From a checkpoint of a small transformer trained on Wikipedia.
Size: 13 layers, width 384, 3 heads of 128 (1 for keys and values), MLP 768 SwiGLU, 19.5M parameters.
Each number is 128 + 32 x the weight over the matrix's rms, rounded and kept within 0 to 255. Layers, rows and columns count from 0.

# layer 5 MLP gate, 768x384, rms 0.0853, rows 464-469, columns 0-191
[[ 87 124 108 133 115  97 183 144 145 141  84 185 183 108 163 132 146 176 127 142 142 107 122 103 146 135 146 108 143 114 119 144 136 114 154 176 110 111 142 209 169 141 148 137  84 133 133 104  49  66 149  75 124 151 135 118  75 138  89 141 149 149 157 109  97 130 136 168 150  45 110 121 129 135 193 135  72 161 126  97 152  88  68 200  87  71 150 106 134  96  94  93 141 128 176  55 187 114  97 107 141 136 139 149 133  91 142 145 134 101 146 183 122 207 157 150 134 125 136 172 152 144 129 132 165  93 109  77 126 148  78 133 173 121 170  82  95 133 144  54 143 111 136 106  93 149 103 131  68 161 134 140 121  45 106 140 103 158 102 131 114 137 165 149  99 138  88 117 102 164 146 146 160 139  89 132  97 108 175 113 140 132 129 118 112  94 114  90 163 155 119  86]
 [ 74 107 103  75 125 107 116 168 111  86 163  96 165 160 126 110  80 101 175 133 140 146 100  97  81  98 159 156 168 107 190 129 129 143 162  97 151 166  83 170  73 117  56 121 124 154 129  91 169  49 208 149 134 108 156  95 199 118  77 121 159  61  75  66  99 129 159 158 101 128 195 123  73  95 138 187 146  66 158 125 100 170 132 148 159 129 162  42  44 140 128 134 139  78 107 150  80 118 165 120 100 125 170  81 135 101 160 120 102 124 138 162  80 160 117 182  69 172 114  85 106 134 173  88 101 130  63 178 143 116 111 143 112  92 109 111 157  88 104 121 115 100 114 120 131  62 153 120 119 171  85 107 168 111 103 113 153  91 126 144 121 104 110 146 162 123 116 133 118  57 125 175  88 151 136 129 165 116 119  91  85 112  84 143 145  97 100 115 138 186  74 111]
 [ 94 126 150 135  98 132  93 115 203 130 139 123 183 149 131 106 144  71 109 154 113 139 149 159  82 118 138 159 103 121 161 123 123 116 174 143 115  66 186 103  99 112 117 129 133 124 125 131  93 155 140 121  94 111 154 134 167 130 141 124 128 139 116 123 103 116 112  90  92 119 135  83  77 215 136 161  74 132 126 130 143  90 102 130 141 194 131 209 186  89 114  96 134  85  72  99 106 187 164 117  63 118 117 181 122 145  96 133 133  94 104 152 141 149 167  96 187 153 111 122 176 125 171 133 170  74 134  90 142 187 200  93  87 101  54 159 145 164 110 121  61 161 102 113  51 176 142 115  97 124 168  85 128  86 154 109 137 113 173 175 128 128  95 134 106 102 153 110 138 126 148 126 133 114  71  77  97 115  80 115 108 114  82 119 134 202 114 129 115 151 149  95]
 [ 72 174 112 122 214 115  87 134 146 160 102 161 107 115 172 125 103 123 205 171 109 100  98 144 152 145 102 124 108 145  87 169  97 106  79  91 107 101 169 120 172 123 100 140 181 149 103 147 143  94 171 107 123 139 138 166 158 140 132 105  99  69 108 154  84 136 106  93 112 163 101 110 109 155 133 178 105 102 167 122 129 117 124 169 125 139 152 149  94 179 104  96  67  80 180 154  50 143 165 142 128 135 101 135 133 170  91 169 145 136 113  57 223 146 124 152 127 119 143 129 135 157 108 110  85  90 146 106 106 129 116 161 186  95 138  66 139  46  84 120 133 118 139  87 118 150 121 121  58  96 170  68 131 145 169 133 118 209 114 164 124 150 122 111 160  83 118 129 113  87 116 105 182 108 181 149 209 203 172 129  89 150 127 114 147 140  92 114 169 125 119 197]
 [ 44 158  89 123 110 237 160  63 142 128  64  77 121 117 127 113 127 131  75 129 132 141 115 155 144 101 132 122 199  87 147  75  99 119 222  91 131 102 149 120 106 119 117 155  69 130  95 151 120 132  75 193 184 161 139 108 150 122  92 196 140 117 171  99 106  86  80 176 164 125  66  86 145 114 124 161 169 135 170 108  70 132 171 126  66  93  97 158  84 105 109 101 131 136  99  87 177 137  44 157 135  96  97 184 216 136 101 101 142 134 139  63 123  94 166 115  93 173 152 114 106 163 137 133 143 120 128 106 178  66 151 136  95 116 137  87 129  71  97 140 146 151  32 166 167 105 123 140 146 195 193  94 170 129  64 149 150 118 108 154  93 133 118  93  88 170 157 111 161 181 127  82 113 112 113 141 158 138 114  95  92 150 238 143 131 140 132 141  94 140 141  87]
 [127 127  84 121 146  93 137 180 189 122  90 136 137 127 133  97 115  82 120 125 120 106  96 110 121 122 149 126  89 134 169  90 144 124 129 147 149 146  81 120 120 125 117 152  84  94 111  90 163 153 163 168 158  99 149 135 150  88 149 140 192 111 167  91 137 188  87 139 160 128 108  71  82 141 129  69 107 103 140 126  78  87  55 100 119 141 107 213 203 159 140 160 127 117  73 206 130 140  83 168 120 126 117  44 134 112 135  99 103  69 138 106 132 134 124 102 149 168 189 176 126 104 116 159 123 176 137 172  94 130  84 107 140 222 128 118  89 149 151 108  63  63 101  58  72 100 154 175 147 109  58 158 110 120 171 141  98 120 139 104  80  35  95 152 159 140 117 173 120 146 137 135 156  68 149 105 122 148 145 136 118 191 117 151 179 125 114 134 143 141 140 130]]
# layer 5 MLP up, 768x384, rms 0.0867, rows 464-469, columns 0-191
[[109 117 182 138  72 137 130 179 132 110 161 149  68 103 169 157 107 115  80 183 125 154  59 123 116 156 129 107  83 133  98 161 173  88 148 159 164  65 103 110 108 125  97 159 121 195 141 150 104 183 127  67 136 118 108 123 137 209 120 125 120 153 114 117  90  61 118 114 170 126 157 121 163 124 126 115 182  52 152 180 123 113 113 130  76  42 146 135  94 176  99 100 169 104  90 154  49  78 142 159  49 176  73  93 138 131 122 156 119 108 142 200 114 218 143 154 124 122 169  61 142 119 126 197 112  97 155  95 137  83 129  97 124 184 128  85 140 140 137 108 136 145 154 105 155 142 148 137 122 149 111 143 131 120  92 128 142 148 110 112 117 105 131  83 156 112 182  81 136 103  95 175  90  94 135 176 119 197 143 101 114 134 130 119  77 123 106 124 141 105 173  82]
 [113 146 107  99 192 126 139 108  87 120  87 149 139 126 129  74 161 149  39 157  71  96 130  63 158 177  68 159 146  96 119 135 117 160 143 140 153 106 156 104  95 186 145 148 100 137 139 120 114 182  83 126 127  84 147 132 131 132 118 132 137  83  98 134 135 103 112 149 127  93 128 137 109  78  69  90 166  99 103 113 136 112  91 108 115 105 140 149 151 137 213 141 130 119 102  98  47 139 126 167 169  53 126 116 118 146  74 139 167 134 131 124 112 112 181  87 122  70  98  96 137 125  87 179 143 183  99 143 138 114 147 131 153 144 110 115 188 136 151 156 158 177 156 131  46 137  90 154  75 130 130  96 136 159 171 103 153 109 155 148 144 138 110 147 100 125 127  62 154 129  97 123 107 129  99 155 148 146 135 126 115 124  80 127 107 160 128  92 140 121 118  77]
 [ 67  78  97 142 151  86 163 139  99 151  92 127 127 136 165 127 115 133 156 104 118  96 110 139 175  69  98 149 133 146 161  92 155 171  48 133 139 182 151 112 140 122 129 181 131  76 145 107 108 156 133 124 156 138 154 141 118 125 167 176 163 139 112 103 117 165 107  95 163 146 124 146 152  89  92  85 174 111 148 102 102  68 125 105 142 161  97 128 124 162 155  95  92  81 127 163 179  40 116 114 140 161 126  98 149 137 130  85 128 109 107 132 192 125 198  81 155 128 156 136 138 162 141 127 111 159 143  89 127  93 119 203  56 126  66 105 142 116 109  99 120 123 133 109 157 132 128 157 109 142 107 119 119 104 139 153 177 120 125  89 107 117 141 168 117 189 101 139 143 145  77 101  86 195 106 142 109 120 152 135 128 116 124 136 112 169 110 157 144 152  68  75]
 [171 123 135 110 153 135 148 115 129  97 124 187  53 173  91  84 115 112 193 161 103 129 146 120  90 124 138 100 124 139 133 105 101 107 157 200 128 120 144 126 106  92  75  98 106 115  87 173 129 128 124 133 117 126 152 137 109  77 156 100 137 118 133 140 187  93 130 169 165 141  68  97 136 127  70  79 116 126  74 142 135 154 145 153 131 159 122 118 148 135 130  89 156 200 126 164  71 128 128 154 112 122 175 111 120 164 153 132 150 126 124 141 110 108 104  90 104 143 112 117  85  90 137  59 157 108 147 150 149 164 105 144 179 156 118 141 128 176 128 149 121 156 105 146 125 164  76  71  94 124 176 127  60 102 131 120 135 138 195 157  91 109 116 130  91 135  86 110 137  57  71 136 142 109  47 102 138 127  98 118 116 133 131 116 181 138 132 143 153 147 120  90]
 [122 136 126 126 113 142 160 200 153  98 149 117 154  87 126 155 131  80 117 199 142 100 173 198 109 123 130 144 217 124 110 162  86 197 143 103 104 175 110 110 122  87  58 122 150  94 121  79  95  91 144 155 138 121 165 159 113 137 196  83 154  98 153 158 106 120  93 139 131 103  92 165 130 136 138 104 144 168 136 151 123 111 174  89 143 143 101 136 123  93 143 135 157 207 180 132 120 167 174 120 132  93 103 115 108 122 100 100 113  78 174 146  77 106 129 143 132 154  65 157 184  96 122 107 134 120 148 148 118 131 110 131 209 155 137 146 131 142 100 161 149 121 168 101 121 145 108 165 105 129 144  71 115 109  96 183 203 145 113  88 124  48  87 133 141 176 128 107 123 101 136 173 124 136 123 159 122  55 101 138 126 156 111  80  88 105 114 123 130  95  99 124]
 [102 112 128 160 155 115 163 168  82 130 118 128 126 179 108  94  79 155 114 135 127 169 141 183 184 114  67  75  94 147 117 158  97 110  88 100  90 126 124 136 195 144 153 100 164 120 137 181  63 169 115 120  94 145 153 141 172 175 136 191 156 184 111 114 143 211 158 150  99 104  98 138 111 147  85 138 120 145  71 104 230  85 182 190 136 190 150 127 149  91  94 115 161 118 142 127 137 105 119 116 118 128 126 131 150  96 139 172 113 138 138 145 133 151 149 163 101 192 105 125  30 118 137 147  83  91 112 119 105 181 161  92 124  68 138 107 158  84  69 137 202 154 119  84 179 108 132 104 129 161 118 171 165 158 108 150 116 135  85 161 108 100 148 105  67 107  89 118 122 130 121 173 109  78 109 164 133 118 147 131 128  80  70 152 121  88 125 147 106 115 101 154]]
# layer 5 MLP down (transposed), 768x384, rms 0.0552, rows 464-468, columns 0-191
[[119 129 127 116  80  62 154 112 109 120 141 157  49 105 128 173 156 141 118 118 101 176 119 119 127 142 159 148 121 169 115 160 103 177 120 147  86  83 158 120 132 132 127 141 118 122  85 130 127  95  99 134 128  89  72 110 126  76 141 137 113 110 100 100 181 129 130 152  74 126 111 150 136 139  96 103  91 147  47  80 132 178 120 217 158 112 139 155 139 106 127 138 171 221 129 177 101  90  77  68 144 139 141 115 143 174 130 114 198 117  82  94 150 110 166 123 118  98 168 100 122 137 119 105  77  80 144  73 163 100 235 159 129 111 144 102 135 133 139 196 111 105 132 155  88 101 100 195 182  55 128 118 169 128 255 138 122 158 120 174 189 112 136 113 146  69 126 118 128 183 142 172 126  89  84 142 165 159 115 117 120 137 139 162 110  92 121 136 125 137 109 186]
 [133  96 158 100 135 127 114 190 158 127  99 121 185  83 117 174 136 192 171 164 104 157 110 130 120 123 114 153 108 168 143  88 191 150 139 178 123 112 218 170  91 113 129 162 137 146 117 130  90 113 126 118 148 121  95 148 155 148 106 114 127 122 187 121  88 175  95 134 106 153 107 107 168 145 137 126 144 155  53 121 203 124 142  81 108  86 160 172 130 131 197 131 141 112 169 159 137 108 119 160 128 137 129 130 156 156 140 157 167 150 161 102 122 105  79  89 144 113 100 127 119  46 170 169 136 120 144 137 150 110 136 129  83 218  96 118  86 133 148 139 114 113 184 136 155  85 108 153 135  82 149 187 151 105 117 186 179  86 116  81 124 176 147 133 127  80 132 149 132 161 108 155 158 127 114 111 156 108 149 179 146  88 147  96  83 130 128 168 166 105  47 163]
 [150 112 143 110 101  67 175 119 164 200 114  62 141 146 156 149 116 189 132 131 132 132 108 160 132  94 152 181 107 145 138 140 135 161 152 185 170 174  92  96 143 132 229  92 176 106 105  89 121 138 140 143  84 145  65 103 125  86 104 143  76 123  78 120  80  67 149 106 105 167 138 100  98 103 167 141 101  80 160 145 142 136 137 120  89 154 104 127 131  85 106  90 123 112 147 119 153 117 123 193 128 153 126 160 151 144  87  98 126 157 103 134 151 123 144 104  85 145 119 145  70 154 103 150 103 122 103 100 154 141 123  77 137 168 175 118 120 158 134 103 138 125 136 150 168 111  79 128 108  70 127 148  95 174  84  94 134 140 143 146 116 113 114 122 185 131 147  22 105 134  91 104 190 204 180  79 130 160 146 137 157 116 161  93 147 120 206  74 147  93 128  80]
 [148 141  85  98 147  94  78 134 127 170 145  81  85 128  89  81  86  65 154  89 171 107 152 147 165 158 116 107 104 128 118  81 114 156 143 161 101 154 176  88 127 122 143  99  92 174 137 123 121 130 109 167 141 150 135 132  60 120 117  82 106 123 101 154 145 122 140  70 153 114 141 180 101 114 102 124  48 133 141 182 120 138  70 145  96 158  90 168 142 144 109  91  98  64 199  63 127 136 157 112 136 107 120 160 181 153 101  90 139 105 133  96 123 153 146 129  96  99 151 137 128 180 111 116 170  88 137 144 158 128 127 202 116 115 166  85 100  70 143  54 184 161 112 149 109 119 135 129  78 136 147 129 202 133 124 118 103 169 189 101 167 121 164 174 106 169 114 111 104 150  78 124  87 131 113  60 144 142 156 172 138 150 144 168 194 183 120  94 145  71  83 166]
 [101 166 162 105 143 109  94 175 105  94 113 173  83  96  93  89 131 100 156 135  90 113 137 115 133 154 118 103  48  98  49  74 125 112 153 145 207 109 106 122 150 128 129 122 143 135  98 192 106 180 132 111 111 160 133 149 166 126 152  79  80 146 146 150 153 184 163 107 165 148 132 133  79 150 128 178  95 152  88 123  99 157 115  70 153 110 150 129  84 113 121 101 117 103 120  50  45 173 174 106 102 127 144 146 135  67 162  48 109 170 129  52 169 119 118 126 170 102 157 141 148  77 170 129 159 157 158 171 104 110 120 129 148 109 127 141 103 164 128  86 138  78  85 140 100 114 100  87 110  82  43 133 100 132 119  85 117 180  82 188 150 107 121 180 150 126 103 133 166 144 204 157 133  85 125 157 125 160 112 153 126 110 124  93 148 194 158 127 139 177 113 136]]